Weights of a small transformer language model: capped logits, 3440 steps.
Each number is 50 + 15 x the weight over its row's rms, rounded and kept within 0 to 99. Layers, rows and columns count from 0. The size before them is the row's rms in percent of the matrix's.

# layer 2 attention query, 96x96, rms 0.229, rows 77-95, columns 48-95
088:23 52 49 44 62 25 62 61 53 47 34 61 53 52 50 44 40 64 55 57 48 59 63 55 27 64 33 70 71 36 79 59 40 23 55 70 57 35 41 64 50 65 70 46 34 52 57 45
083:51 42 32 79 45 55 57 42 36 45 53 47 52 39 59 44 44 36 49 95 35 53 57 47 59 32 84 71 23 99 30 32 41 34 61 65 65 33 45 84 46 39 40 24 48 41 53 45
085:71 71 66 26 49 64 44 59 68 13 08 73 66 34 48 44 32 50 39 60 26 51 46 25 46 49 39 77 54 47 48 54 65 29 86 49 44 38 38 53 49 39 57 55 54 52 58 35
085:57 69 59 92 57 89 63 22 60 45 42 49 66 44 52 58 69 69 48 47 61 31 81 43 60 62 64 55 25 16 48 21 32 24 61 47 40 69 61 15 52 54 43 52 52 59 35 38
082:48 46 36 62 38 64 47 34 58 52 58 56 55 80 60 64 64 66 60 39 63 50 72 68 38 63 72 54 51 68 46 36 43 60 42 79 45 43 67 62 61 30 32 18 66 40 59 45
095:70 47 43 32 75 59 69 50 34 12 64 61 51 24 29 60 54 27 60 61 57 48 63 60 55 80 60 40 71 22 11 54 40 69 82 53 56 59 42 38 60 62 45 46 45 32 44 41
099:42 67 43 84 58 25 48 52 33 33 58 29 36 60 45 36 66 55 45 67 45 64 61 36 76 56 53 20 35 65 40 40 24 48 66 47 47 61 59 65 62 23 44 57 46 42 39 44
082:33 70 81 37 41 62 53 49 43 57 52 47 61 41 15 58 25 55 69 32 47 58 41 47 50 36 36 60 59 34 39 59 51 77 62 35 76 66 68 62 11 44 36 57 43 42 23 21
084:92 53 82 42 50 39 48 68 43 54 43 47 71 62 37 50 29 80 40 58 59 60 52 77 56 50 60 48 52 48 51 42 59 51 62 84 94 68 40 53 47 62 41 37 53 42 46 38
099:65 37 43 45 70 72 68 33 75 42 84 66 44 53 38 54 41 46 58 20 42 54 63 44 43 74 03 51 43 32 38 54 59 58 76 62 37 71 75 45 36 71 61 31 26 43 80 53
086:57 70 66 50 56 36 47 33 38 65 53 56 38 49 39 60 29 75 31 25 63 57 86 60 35 70 62 45 39 65 36 78 46 69 43 39 29 36 69 40 47 58 53 59 52 42 35 80
090:46 62 21 20 65 47 48 35 47 38 52 53 41 74 38 32 34 62 41 34 30 32 48 67 47 63 59 43 44 34 52 69 48 39 17 53 51 26 36 60 62 75 73 58 55 46 29 37
086:31 49 45 54 46 67 24 40 46 49 61 55 51 81 52 42 63 47 68 37 47 51 39 48 31 41 42 39 28 52 53 69 59 39 37 83 37 15 44 34 36 70 42 34 46 41 40 57
092:55 64 56 61 46 52 42 51 65 74 69 57 52 65 38 42 55 41 52 53 35 63 69 24 35 46 50 51 50 58 67 27 36 71 37 35 50 35 75 40 18 12 37 14 46 50 70 27
077:68 60 26 62 27 46 52 69 63 28 74 52 45 27 64 46 67 51 29 39 48 36 45 28 28 77 38 56 60 56 22 49 77 38 72 72 53 55 15 49 35 42 79 53 57 60 53 12
086:69 69 43 81 35 68 50 47 55 25 45 50 77 48 65 52 49 34 52 53 46 41 30 63 41 61 35 61 47 50 50 25 52 62 58 62 42 71 85 56 44 76 63 28 54 55 36 30
105:47 59 41 27 23 57 45 52 37 42 44 45 31 38 57 44 87 33 48 49 66 75 63 41 50 90 81 57 52 48 58 47 62 41 54 55 71 48 62 26 38 53 51 24 53 32 60 57
095:49 76 41 63 58 38 39 46 59 68 38 73 74 57 40 45 75 41 63 24 46 41 10 50 53 45 62 33 48 56 67 31 75 71 45 36 56 57 46 52 60 51 72 35 33 50 48 64
116:61 49 41 44 59 44 35 55 51 62 41 74 81 41 45 76 45 54 66 39 50 44 31 54 68 99 40 60 64 31 43 35 53 53 55 53 35 43 63 50 30 75 52 53 47 20 31 38
# layer 2 attention key, 96x96, rms 0.225, rows 77-95, columns 48-95
094:76 53 68 54 58 44 76 57 23 57 64 17 28 40 40 39 52 40 48 32 47 48 77 26 70 27 62 49 55 50 75 52 68 84 45 38 70 54 35 37 54 38 67 85 78 23 37 54
090:42 45 61 64 29 54 44 45 35 60 33 52 44 51 92 39 56 53 58 46 42 60 70 63 65 32 25 40 54 56 34 47 57 51 57 44 40 65 56 39 56 54 40 48 57 54 50 61
089:38 74 40 60 56 71 50 46 55 61 79 60 47 34 56 54 29 54 57 35 48 45 64 44 87 28 66 38 53 70 48 43 38 52 23 58 65 52 49 62 56 39 74 41 38 57 78 72
090:19 39 10 22 43 25 72 41 49 49 53 83 69 39 64 55 46 44 63 60 33 45 21 56 83 48 39 46 48 57 67 20 65 55 38 59 33 43 42 36 37 50 73 29 43 42 69 76
085:38 44 65 67 60 59 76 62 39 41 49 84 61 33 48 33 71 60 37 57 73 54 63 44 57 31 46 45 39 36 67 55 67 46 52 55 41 71 30 29 66 55 58 37 42 28 39 31
100:30 62 73 52 33 47 59 41 68 69 45 74 71 33 62 73 63 60 66 37 37 43 39 46 58 64 23 49 25 65 53 38 60 51 23 52 41 46 46 53 36 50 79 41 48 20 40 28
101:65 55 46 38 37 60 48 67 49 53 57 45 54 40 72 51 35 57 14 55 73 09 59 68 51 47 56 64 53 09 49 34 33 50 59 38 28 52 49 40 46 45 37 35 66 72 64 81
083:66 61 44 28 40 69 65 51 65 21 36 28 51 65 65 34 53 53 68 29 38 35 60 60 43 64 49 39 44 46 61 49 84 44 53 59 69 46 32 48 67 56 78 15 58 28 26 48
089:15 46 54 48 75 66 49 37 53 42 37 33 22 56 42 61 50 34 78 40 59 42 49 59 71 44 83 57 42 65 40 47 60 30 33 56 47 65 41 47 64 51 38 44 52 73 43 43
097:39 50 66 56 49 40 81 57 38 70 45 59 49 35 92 39 45 63 58 69 64 57 38 53 57 55 70 51 61 81 68 64 17 57 72 28 48 30 37 68 39 53 60 21 49 45 26 61
095:34 41 69 63 54 35 40 46 52 52 25 76 66 16 43 50 36 41 22 46 71 54 48 41 34 52 23 76 36 44 69 76 58 42 45 46 43 73 64 29 70 40 45 32 71 52 50 27
080:47 19 47 84 40 52 59 73 51 75 53 49 44 23 45 40 73 49 63 63 55 52 28 52 21 68 55 54 47 75 47 34 72 51 65 75 36 63 45 27 37 49 63 53 41 57 70 70
082:36 45 51 65 39 54 42 73 42 44 26 52 49 47 47 99 39 66 53 74 58 33 68 38 40 38 65 52 52 42 54 42 65 50 61 37 33 49 46 48 45 75 37 70 64 82 57 38
098:50 35 41 64 57 71 67 33 69 40 31 51 81 35 49 63 46 48 29 50 52 56 31 78 41 70 28 45 64 68 40 29 43 41 49 39 27 67 34 38 42 75 35 55 62 56 80 38
082:27 44 79 20 60 76 46 27 17 50 47 42 25 47 60 50 57 38 46 67 52 60 70 47 48 42 41 58 56 63 57 48 66 36 47 54 77 63 55 64 56 58 39 68 53 52 85 73
086:46 49 52 25 48 56 66 26 90 60 62 58 66 39 71 54 40 70 44 81 42 45 80 59 38 53 64 67 59 51 24 62 51 47 30 56 33 83 40 50 28 66 40 73 49 60 37 68
095:47 44 76 33 52 51 47 51 28 43 53 85 72 43 47 58 54 64 84 59 42 36 54 31 55 59 31 44 21 21 65 27 44 60 44 39 53 54 40 47 35 77 34 63 60 41 43 37
103:81 12 76 39 36 58 82 51 39 55 63 28 61 39 56 78 34 59 53 41 53 56 44 52 64 28 31 46 48 57 52 82 52 25 70 55 56 48 25 50 64 63 50 62 57 52 47 46
120:45 49 72 59 82 88 86 29 53 52 43 50 68 45 50 49 57 42 49 46 37 67 41 52 45 32 31 38 42 69 60 48 65 60 64 56 46 39 30 65 40 61 63 42 64 32 37 56
# layer 2 attention value, 96x96, rms 0.277, rows 64-95, columns 48-95
076:48 80 57 68 71 59 38 56 36 56 48 55 54 50 82 41 69 40 40 65 89 45 74 60 51 64 78 49 27 57 54 97 36 70 50 59 33 51 60 63 46 43 48 71 51 44 51 34
077:60 48 53 49 58 47 23 29 45 69 46 45 51 69 75 41 37 56 57 60 30 57 32 78 55 51 48 70 35 57 64 55 53 51 55 47 32 30 31 58 61 26 43 48 60 50 45 60
093:71 70 57 39 52 54 53 46 18 56 65 58 36 37 66 61 33 36 42 23 84 66 34 51 46 88 67 46 15 29 43 78 41 48 38 25 73 44 41 48 56 50 37 57 43 41 70 55
071:35 59 56 58 45 47 55 73 40 80 33 70 50 68 28 67 78 52 57 57 44 58 46 29 47 19 35 51 26 58 58 36 28 61 35 58 80 63 60 39 53 00 40 64 57 78 43 46
090:67 22 74 65 46 43 43 61 60 49 63 46 70 59 52 48 65 32 43 55 25 62 48 63 28 42 64 18 79 60 44 66 73 33 53 65 40 43 40 50 56 49 50 51 28 52 64 47
087:90 47 48 47 28 55 42 50 39 60 51 23 52 48 67 54 50 58 42 46 31 41 19 54 30 46 58 48 88 66 51 34 51 41 33 36 26 26 66 63 74 39 37 37 36 57 61 57
074:38 40 65 34 43 49 74 50 38 84 38 51 68 42 29 56 37 39 33 27 55 49 33 55 36 58 60 36 39 47 65 29 53 57 42 42 58 42 65 47 41 79 29 49 79 33 68 57
083:44 46 46 69 62 40 56 64 74 19 50 50 59 65 36 56 53 43 37 50 14 39 52 43 65 50 63 49 59 56 59 56 49 75 56 71 47 58 76 45 74 61 52 62 32 56 49 41
075:34 56 82 50 50 44 24 56 52 45 44 25 47 56 65 41 49 31 40 60 56 46 67 59 31 40 43 55 56 71 34 38 69 33 68 55 43 59 60 23 60 56 62 64 61 27 69 26
081:54 67 40 18 61 38 56 52 36 40 40 76 52 41 37 64 75 49 69 48 52 61 45 45 53 82 32 66 03 49 53 44 61 65 73 50 48 82 56 51 49 44 36 24 55 33 34 58
080:72 63 40 88 63 56 48 63 47 73 47 50 82 40 46 50 52 59 37 60 61 35 48 30 40 43 52 49 37 34 55 31 45 68 49 68 38 84 63 58 73 40 45 34 30 40 62 59
067:64 51 43 31 33 54 34 66 59 67 43 46 99 31 35 53 71 50 45 35 53 49 27 51 75 70 43 58 44 39 28 71 44 35 58 38 58 29 56 40 36 51 50 44 52 46 51 55
071:20 60 21 50 41 42 35 49 59 50 67 51 29 39 43 50 45 60 57 33 60 49 39 55 66 28 79 67 50 50 51 50 68 99 69 93 45 58 39 50 37 59 52 57 59 76 33 23
084:60 55 51 52 41 64 65 30 74 66 61 39 76 44 58 54 35 37 57 43 50 36 33 28 49 33 56 47 66 62 38 41 44 93 23 31 63 45 49 49 55 26 42 72 29 40 43 41
061:69 40 52 48 38 52 52 69 38 55 56 29 44 51 69 39 48 53 56 46 52 33 43 61 62 25 38 44 39 26 46 29 46 49 59 70 30 73 48 54 36 76 55 40 69 67 35 28
070:34 73 28 51 34 56 51 51 67 42 53 62 50 33 79 16 28 57 86 38 52 27 46 29 41 45 61 35 54 54 44 49 71 17 57 44 46 50 60 50 70 57 49 65 55 40 52 56
072:56 48 55 66 19 41 42 50 46 53 78 49 25 36 58 35 53 51 29 64 25 47 66 38 39 38 71 24 47 52 46 53 50 34 57 68 37 28 66 33 34 45 53 57 72 59 53 50
067:54 68 36 49 29 29 54 40 58 50 45 53 41 66 53 61 41 61 71 49 50 55 61 58 39 67 37 39 24 32 58 48 51 61 49 47 51 44 51 72 57 42 19 50 59 72 70 27
073:50 51 45 31 37 74 36 27 25 60 63 43 44 53 69 24 40 51 82 39 75 41 35 77 43 47 52 86 35 42 51 75 37 31 35 55 80 50 29 61 25 43 54 53 65 35 48 55
077:46 32 65 72 71 48 41 71 48 56 69 25 54 46 56 38 43 36 68 44 32 51 64 65 66 61 56 72 68 45 28 53 30 28 59 65 58 53 52 58 76 49 54 62 32 51 51 44
076:53 18 67 74 37 38 31 57 66 74 65 52 68 55 63 53 39 41 33 64 42 48 48 48 45 42 43 55 62 46 55 72 77 69 39 55 48 51 68 59 39 50 48 44 72 53 62 45
077:59 24 53 53 45 21 91 58 40 47 47 50 66 83 62 41 50 38 61 65 44 57 35 46 43 68 56 62 63 62 50 39 87 37 40 49 57 49 19 15 65 59 21 40 93 44 53 50
074:71 53 70 55 58 54 44 29 30 88 74 47 40 45 52 31 52 34 63 40 43 38 44 55 43 47 46 59 70 29 50 51 27 33 67 34 44 37 45 63 30 48 72 55 29 65 53 76
074:31 51 26 48 59 33 83 55 68 63 17 62 56 59 33 56 67 61 23 50 46 64 42 48 57 34 28 66 72 30 62 31 47 31 66 39 37 75 47 54 50 44 33 42 47 54 51 63
079:33 50 48 25 37 43 30 23 45 27 24 49 38 31 77 69 52 29 59 39 48 54 30 37 52 82 45 64 40 53 44 45 52 08 51 65 53 39 50 36 43 70 78 39 50 40 40 26
082:42 41 40 31 70 49 57 59 55 47 41 53 69 59 43 36 35 30 58 32 78 50 63 54 42 84 57 58 77 41 47 48 41 48 56 54 70 55 32 45 38 31 70 60 47 66 40 45
066:53 42 50 32 38 69 59 40 64 39 20 52 84 17 37 78 64 63 50 55 24 71 42 50 53 78 40 46 46 39 44 69 56 81 55 53 54 44 57 36 45 65 38 37 56 65 47 46
094:68 40 31 44 57 37 42 37 40 55 52 50 40 42 39 69 36 57 68 20 68 43 67 44 44 31 48 71 64 40 38 48 28 48 65 28 45 54 59 71 49 60 74 38 38 67 52 35
076:27 32 33 39 35 59 55 38 44 43 52 72 53 69 51 41 51 50 46 54 34 68 39 66 78 72 73 33 47 53 55 57 50 44 27 58 50 52 51 58 94 43 37 55 50 54 23 61
085:30 51 51 27 59 29 46 30 51 54 69 41 44 43 40 46 45 35 61 51 35 21 25 41 52 60 64 51 56 32 33 84 29 65 33 82 47 35 78 64 43 61 58 58 57 61 59 32
074:45 42 59 47 50 27 54 46 72 65 70 51 61 43 46 45 45 69 62 51 50 34 56 42 78 75 62 56 36 68 26 63 50 42 44 13 56 60 37 52 72 51 64 34 71 30 48 33
083:51 66 69 43 56 42 52 38 52 44 59 57 60 38 31 26 90 29 55 34 60 73 69 44 50 41 35 50 48 27 52 58 45 53 61 40 52 53 62 70 33 36 48 36 46 23 69 71
# layer 2 attention output (transposed), 96x96, rms 0.245, rows 64-95, columns 48-95
087:43 69 62 56 69 49 50 42 49 68 47 54 54 30 36 65 41 65 12 30 40 43 32 53 89 27 68 38 41 49 65 42 46 34 00 46 40 39 47 53 49 53 55 59 40 44 60 26
075:62 53 42 29 48 37 53 55 28 49 07 28 25 46 29 59 46 49 34 69 39 47 68 56 55 48 88 57 69 57 40 74 55 26 25 42 71 37 31 47 69 48 54 45 43 49 54 77
092:44 39 17 83 62 54 43 42 34 54 62 30 51 67 52 66 61 64 45 61 38 40 72 50 28 53 51 33 45 60 35 47 52 44 42 39 35 38 71 50 44 71 53 48 41 38 53 61
074:25 50 45 60 72 30 27 46 59 44 59 36 58 67 28 64 59 36 46 39 47 37 27 30 68 51 39 54 70 44 40 30 81 58 35 49 49 65 40 49 73 23 32 56 38 54 45 41
096:49 43 52 22 37 32 45 66 43 51 45 58 30 40 34 61 49 57 43 54 88 62 69 37 51 72 49 62 29 62 44 84 58 55 65 59 55 44 28 46 29 64 56 44 71 26 67 45
089:52 44 44 23 61 33 71 50 57 66 48 57 54 37 31 65 29 45 37 40 38 63 50 28 39 67 33 67 60 43 22 29 37 61 70 72 59 82 40 38 40 47 58 42 30 45 55 36
091:59 48 26 40 46 50 63 60 20 59 34 53 37 72 35 42 66 62 99 70 48 51 59 54 39 49 24 38 60 68 69 44 48 60 59 41 56 60 38 30 53 52 58 28 69 61 13 49
088:47 42 69 46 59 39 11 54 36 42 30 38 25 75 20 55 37 57 46 53 51 71 41 33 71 37 61 34 31 42 53 41 35 71 58 52 38 35 52 38 56 11 38 46 58 52 37 40
075:33 44 82 55 49 51 59 33 43 39 41 53 49 46 30 22 48 45 51 69 89 46 47 43 60 67 55 45 46 55 57 69 62 36 52 29 51 48 26 63 62 71 45 88 52 41 36 32
080:41 61 47 71 45 82 65 68 45 43 59 34 83 63 56 57 71 49 56 45 23 54 22 49 24 38 59 34 42 66 81 43 37 52 35 37 42 39 70 77 60 44 51 25 44 70 56 49
083:47 66 84 40 29 82 58 49 49 64 70 33 47 58 47 32 39 54 65 40 34 54 53 59 20 56 29 64 60 48 50 48 72 73 80 42 60 58 52 19 37 41 49 53 40 44 65 58
073:29 48 41 47 38 25 50 51 41 49 53 56 64 57 59 51 49 70 51 47 46 75 58 63 56 49 39 53 37 29 71 45 52 48 73 68 83 66 55 00 52 33 53 28 34 53 46 61
073:51 36 70 42 41 59 57 33 58 49 27 56 57 49 54 44 48 33 43 31 30 29 32 36 31 18 60 34 79 45 34 57 47 72 37 39 28 63 61 37 45 53 35 56 58 78 51 65
086:36 47 44 44 39 49 48 34 34 57 45 36 32 51 36 25 41 30 69 41 58 68 62 47 49 74 59 84 49 56 61 56 38 37 69 47 31 49 55 37 37 60 54 68 60 57 35 68
070:58 70 50 41 38 55 64 56 44 58 55 64 15 50 46 87 52 52 59 70 66 51 43 61 68 45 50 42 70 26 58 55 51 35 42 33 78 66 40 55 62 44 49 45 68 69 45 15
069:57 45 44 48 45 54 61 84 19 18 67 55 60 36 37 58 63 40 35 80 37 62 43 48 33 59 62 53 67 55 61 53 39 52 67 39 77 45 49 50 36 67 51 68 40 63 54 71
082:75 32 66 41 59 17 50 64 27 67 41 56 70 36 67 33 37 59 34 60 52 37 26 79 56 62 50 51 62 16 27 79 57 62 36 60 54 30 46 63 70 33 48 77 44 60 41 47
072:41 59 44 52 45 52 59 63 28 58 62 59 43 49 42 34 59 56 33 56 50 61 37 35 48 32 46 53 48 41 18 35 74 51 27 61 44 54 34 38 56 39 67 46 28 64 58 76
075:46 55 28 29 46 71 51 38 48 42 48 44 37 26 42 79 44 56 38 87 48 74 63 69 61 77 45 47 44 54 54 52 49 38 64 48 54 43 62 40 57 80 47 46 50 55 51 82
078:75 61 66 76 53 42 27 41 41 55 51 37 23 62 36 36 46 32 34 61 71 26 64 79 60 53 80 70 34 61 45 32 39 53 67 48 51 47 58 52 53 33 36 60 71 19 44 31
083:37 55 47 33 49 43 49 28 48 68 62 46 55 40 19 54 27 39 44 48 80 68 52 27 49 51 51 44 45 51 33 50 51 74 60 56 59 80 56 55 33 26 69 42 78 34 53 55
075:64 43 39 36 46 48 44 67 48 66 82 30 48 41 43 49 41 49 34 26 91 47 40 35 28 69 40 39 52 77 55 66 34 40 58 44 81 45 24 49 57 40 57 55 46 57 68 49
083:54 35 64 67 71 29 38 47 71 49 47 57 66 32 49 44 31 60 53 47 64 52 93 50 49 56 48 78 60 49 50 51 32 19 16 56 59 37 59 49 34 33 63 48 24 45 54 30
080:39 63 57 50 67 55 77 49 59 42 51 60 70 52 85 32 46 41 67 29 54 36 42 55 39 46 43 41 70 61 58 48 61 45 40 45 71 59 45 50 68 45 60 51 44 76 49 48
082:39 46 47 73 44 56 49 37 62 34 51 63 53 37 65 57 70 55 34 57 74 23 37 48 48 67 61 63 75 51 82 36 65 70 50 28 48 56 32 40 75 76 61 36 59 50 26 34
091:41 63 33 87 64 35 40 19 40 46 77 34 15 48 49 63 61 33 40 56 48 61 64 59 67 44 57 60 30 94 45 44 39 51 33 44 38 42 65 35 74 42 62 46 48 41 54 61
078:38 61 25 68 31 41 36 55 38 47 25 40 12 46 48 48 55 59 30 54 53 94 48 27 34 45 54 45 34 49 47 53 41 64 26 48 55 23 62 48 50 33 41 41 20 76 67 31
101:44 15 46 49 51 36 57 49 60 39 44 53 29 46 63 37 57 44 50 71 26 45 64 46 71 38 68 51 63 58 62 35 54 29 41 60 50 82 72 40 57 45 51 38 41 64 29 31
081:60 62 26 36 48 65 36 69 52 54 84 44 59 47 32 51 60 59 49 39 67 50 41 63 47 27 62 24 71 59 60 55 30 49 55 56 46 09 29 27 62 26 55 42 62 32 50 50
080:37 59 60 74 41 22 70 40 42 56 48 53 38 47 33 56 70 45 68 78 42 49 47 55 62 34 50 71 67 70 65 28 46 76 67 42 44 45 71 41 35 47 66 48 67 30 62 35
078:38 78 32 59 48 33 35 38 46 41 75 50 20 36 42 36 68 52 33 83 44 52 36 71 35 58 77 45 69 41 55 59 41 55 66 48 75 49 70 38 48 50 58 61 56 35 58 59
095:38 49 43 50 64 47 34 45 67 38 43 65 58 49 47 49 43 57 72 74 45 50 33 79 48 48 45 50 19 85 72 62 76 39 59 51 24 58 53 72 56 56 67 17 59 42 56 49
# layer 2 MLP up, 384x96, rms 0.263, rows 0-21, columns 48-95
065:61 46 70 54 44 52 71 45 50 67 29 32 59 31 49 77 42 61 40 10 50 52 43 45 27 58 53 69 39 56 20 38 40 53 25 75 73 56 57 68 74 71 23 40 42 58 25 59
117:25 29 52 56 45 45 66 38 51 64 40 51 50 49 51 51 54 43 34 41 39 24 49 48 46 58 76 36 61 65 47 67 52 33 76 19 30 42 44 49 66 61 52 47 53 55 61 38
099:36 53 47 37 46 57 67 50 27 38 49 71 55 75 41 41 63 26 24 61 42 48 56 28 26 58 47 69 47 37 75 45 53 55 38 62 50 54 60 33 43 64 46 56 67 36 51 60
110:64 31 86 28 29 76 33 41 50 54 52 58 36 85 33 45 55 48 36 72 62 65 67 20 31 54 06 46 59 30 58 73 64 61 59 52 66 35 55 37 27 56 62 27 46 65 66 42
100:32 45 59 42 54 64 67 40 80 56 32 38 63 48 28 57 32 39 55 19 58 52 88 31 67 77 67 55 66 42 56 53 53 43 51 56 26 48 55 56 55 68 28 60 43 63 40 86
096:39 27 41 60 60 74 40 51 36 52 63 49 94 71 50 59 42 51 58 31 54 28 71 51 54 42 63 28 45 64 26 36 24 43 39 71 47 46 69 63 45 31 38 49 52 32 61 44
090:49 43 53 41 46 35 45 40 35 77 30 34 63 38 45 52 41 56 32 56 79 67 52 51 57 28 69 33 74 58 36 64 44 38 30 42 50 50 68 67 58 73 51 32 35 51 65 63
097:57 30 42 57 28 37 39 29 24 37 44 23 28 24 19 43 55 32 44 41 83 72 41 58 61 50 60 41 60 54 31 31 55 51 58 66 43 52 59 27 35 32 56 35 66 27 71 37
087:65 37 64 74 45 49 47 64 55 53 55 39 92 62 50 59 44 24 48 67 75 53 48 58 76 62 56 56 80 40 43 30 40 53 48 69 60 57 55 69 66 45 54 24 35 73 40 33
066:31 51 53 29 65 79 60 57 45 37 53 28 33 50 29 55 53 54 38 48 82 50 37 49 38 59 51 52 53 62 88 58 64 44 46 50 65 34 35 49 48 75 41 36 62 58 35 29
070:64 73 35 33 45 56 55 22 63 48 49 41 54 29 62 34 63 30 54 50 55 58 51 55 21 68 38 65 59 64 59 46 53 34 70 52 24 45 46 22 22 31 55 56 47 56 62 42
084:48 65 69 51 52 52 44 50 52 49 62 48 76 45 61 36 46 35 69 30 66 12 75 84 27 75 55 58 62 44 63 45 56 53 49 65 44 67 43 36 38 44 54 62 34 22 53 37
113:53 63 43 41 36 39 47 62 59 64 57 47 37 50 64 55 51 41 67 66 53 38 78 55 56 39 37 32 72 53 83 74 36 46 27 51 81 39 53 65 57 61 30 28 28 64 39 47
117:45 80 48 62 66 24 26 67 62 62 66 45 67 64 61 64 52 69 42 24 75 38 60 35 41 43 56 48 44 42 73 57 27 41 50 58 53 51 62 71 67 73 52 48 32 06 40 38
077:44 50 47 42 65 36 59 63 66 47 84 38 47 66 63 33 36 35 52 14 64 51 43 41 42 38 44 41 71 64 71 51 58 41 48 56 46 50 77 62 38 55 60 48 56 45 57 46
131:45 36 72 53 39 79 55 29 41 33 36 52 57 71 46 46 35 64 34 20 24 50 38 31 24 68 72 38 62 32 63 48 58 21 47 67 33 32 55 50 68 49 55 49 60 37 74 53
072:73 53 43 62 45 53 48 25 27 42 70 48 51 15 33 73 51 54 33 29 34 42 53 23 35 44 53 56 59 62 47 67 49 61 00 73 41 48 45 66 61 55 47 69 43 56 42 52
093:81 38 60 44 46 62 45 76 78 28 64 27 59 60 60 55 54 38 55 33 60 64 42 48 65 69 40 36 56 57 49 41 50 07 57 55 19 64 61 58 46 74 46 42 41 52 44 27
095:34 50 36 37 34 52 47 29 43 45 53 40 38 20 39 48 40 59 35 33 60 37 28 67 44 58 57 40 42 40 33 48 52 82 55 64 49 50 26 40 75 52 40 65 68 64 51 34
105:23 65 55 34 51 58 40 53 62 43 36 53 75 48 51 63 63 24 52 38 57 82 19 70 77 43 75 46 81 56 65 30 24 67 64 46 65 66 51 45 58 46 57 44 13 60 36 44
106:27 62 41 86 67 46 52 65 53 71 49 55 74 27 33 63 36 42 54 49 57 27 51 46 72 35 44 40 68 32 71 40 51 78 55 65 35 74 52 52 52 57 54 39 42 37 47 53
102:45 70 51 73 57 49 47 45 48 34 51 62 55 25 38 75 39 78 35 33 66 69 28 37 68 40 67 50 50 36 75 40 53 52 36 25 56 63 47 42 55 56 57 45 24 58 62 54
# layer 2 MLP down (transposed), 384x96, rms 0.247, rows 0-20, columns 48-95
082:59 51 27 74 38 22 43 51 36 46 43 53 25 55 50 38 51 57 41 35 49 47 56 39 56 48 51 53 48 28 49 50 86 33 70 76 34 33 74 62 36 34 37 47 40 59 47 56
099:39 37 53 40 46 44 47 45 50 65 47 50 47 60 56 35 46 68 19 55 27 47 50 40 65 72 47 32 55 47 27 69 79 55 77 34 08 47 39 37 53 65 51 37 46 51 53 21
095:69 59 37 51 81 35 42 60 49 66 40 31 58 58 79 58 47 19 40 55 68 44 29 45 57 45 20 51 45 30 56 59 64 33 61 48 42 48 37 47 44 61 53 42 44 48 21 50
098:77 44 32 39 10 37 49 24 41 55 90 54 54 72 43 78 35 21 43 44 77 70 42 48 46 61 41 23 65 50 64 65 51 53 52 68 49 34 54 48 50 59 33 54 42 67 52 44
099:39 45 55 64 49 40 62 49 70 65 80 39 85 46 64 35 48 34 89 57 41 49 31 61 29 55 37 49 29 44 28 33 73 52 42 49 50 20 48 42 59 22 23 18 50 26 56 38
102:42 44 66 48 45 47 63 55 29 57 31 57 13 44 47 76 58 52 51 66 51 71 58 48 56 58 21 66 35 69 72 52 68 39 61 55 39 65 54 17 50 73 45 46 44 36 43 50
091:63 76 47 44 44 28 64 43 59 36 38 59 37 78 58 44 54 36 62 61 57 48 49 66 58 54 38 55 19 34 44 47 42 65 66 51 35 55 53 35 35 39 61 65 69 58 39 49
099:37 65 43 50 35 47 48 24 60 53 84 80 66 46 62 68 57 61 41 72 38 33 51 49 58 49 39 56 34 47 81 34 50 42 23 36 55 05 79 59 49 81 49 40 43 44 43 52
090:72 61 40 38 46 56 58 44 28 74 24 63 28 44 50 60 44 38 38 42 60 36 28 46 34 54 32 25 49 69 80 86 53 40 47 38 59 48 49 39 30 68 33 51 46 37 47 84
070:62 32 62 44 39 42 63 51 47 53 55 88 19 62 49 65 75 43 60 62 47 49 57 35 37 36 49 30 53 60 64 65 73 44 51 48 60 30 74 40 74 38 48 42 70 56 48 63
081:50 55 56 79 40 43 50 44 62 48 48 59 68 43 29 31 38 45 49 30 58 81 64 37 48 40 68 63 70 52 37 43 45 62 30 69 58 58 68 28 72 69 09 52 58 62 64 60
080:34 43 64 46 76 45 63 55 36 41 46 53 51 40 45 54 74 36 50 55 39 53 60 77 53 37 54 31 66 69 27 86 38 27 69 57 60 53 52 60 57 68 78 35 42 28 71 45
101:56 30 40 53 85 42 44 24 61 47 53 61 63 51 61 67 35 55 32 42 59 52 40 41 47 79 70 77 58 39 64 75 65 56 64 52 23 43 62 39 26 57 72 67 36 49 68 24
102:49 46 61 22 36 37 30 45 66 42 61 57 69 45 58 76 51 25 64 35 41 58 51 39 86 54 60 22 57 41 24 62 49 35 48 66 50 42 28 38 33 46 36 35 14 55 37 75
080:63 72 55 40 44 17 81 59 49 43 68 48 80 31 64 47 77 47 57 32 34 45 50 68 80 54 48 44 63 37 85 66 55 24 42 49 58 31 55 49 43 38 51 25 60 51 47 42
114:58 63 65 50 75 42 81 57 54 49 32 44 54 53 61 58 56 44 35 21 48 37 37 49 36 59 32 34 38 22 30 26 54 30 57 32 53 49 82 49 64 52 40 53 48 46 93 40
080:44 58 58 46 58 66 59 39 33 31 56 31 61 49 49 71 22 51 42 63 23 44 49 20 54 47 66 42 64 44 54 53 46 80 45 63 47 59 58 28 51 51 49 25 45 66 42 44
088:86 65 75 44 48 33 60 71 43 61 49 32 37 45 49 54 14 47 67 43 38 39 34 52 83 45 42 35 56 56 58 66 51 43 25 35 77 35 44 66 67 50 51 48 45 86 45 43
103:67 63 35 31 29 37 20 09 52 43 70 53 31 52 44 50 28 46 62 36 36 55 16 64 33 35 39 42 46 57 42 65 39 55 53 58 46 48 51 62 59 42 45 44 52 59 55 34
101:59 56 60 41 62 55 48 59 61 46 47 36 44 50 39 52 35 63 70 59 58 34 51 42 61 75 43 58 41 71 46 59 73 47 42 58 59 69 32 60 47 63 55 50 65 45 57 34
096:39 33 47 58 50 47 61 43 35 41 78 52 51 54 37 37 57 71 39 53 48 78 56 33 89 74 66 72 48 42 40 72 51 37 59 39 54 63 63 64 46 31 31 71 63 39 81 61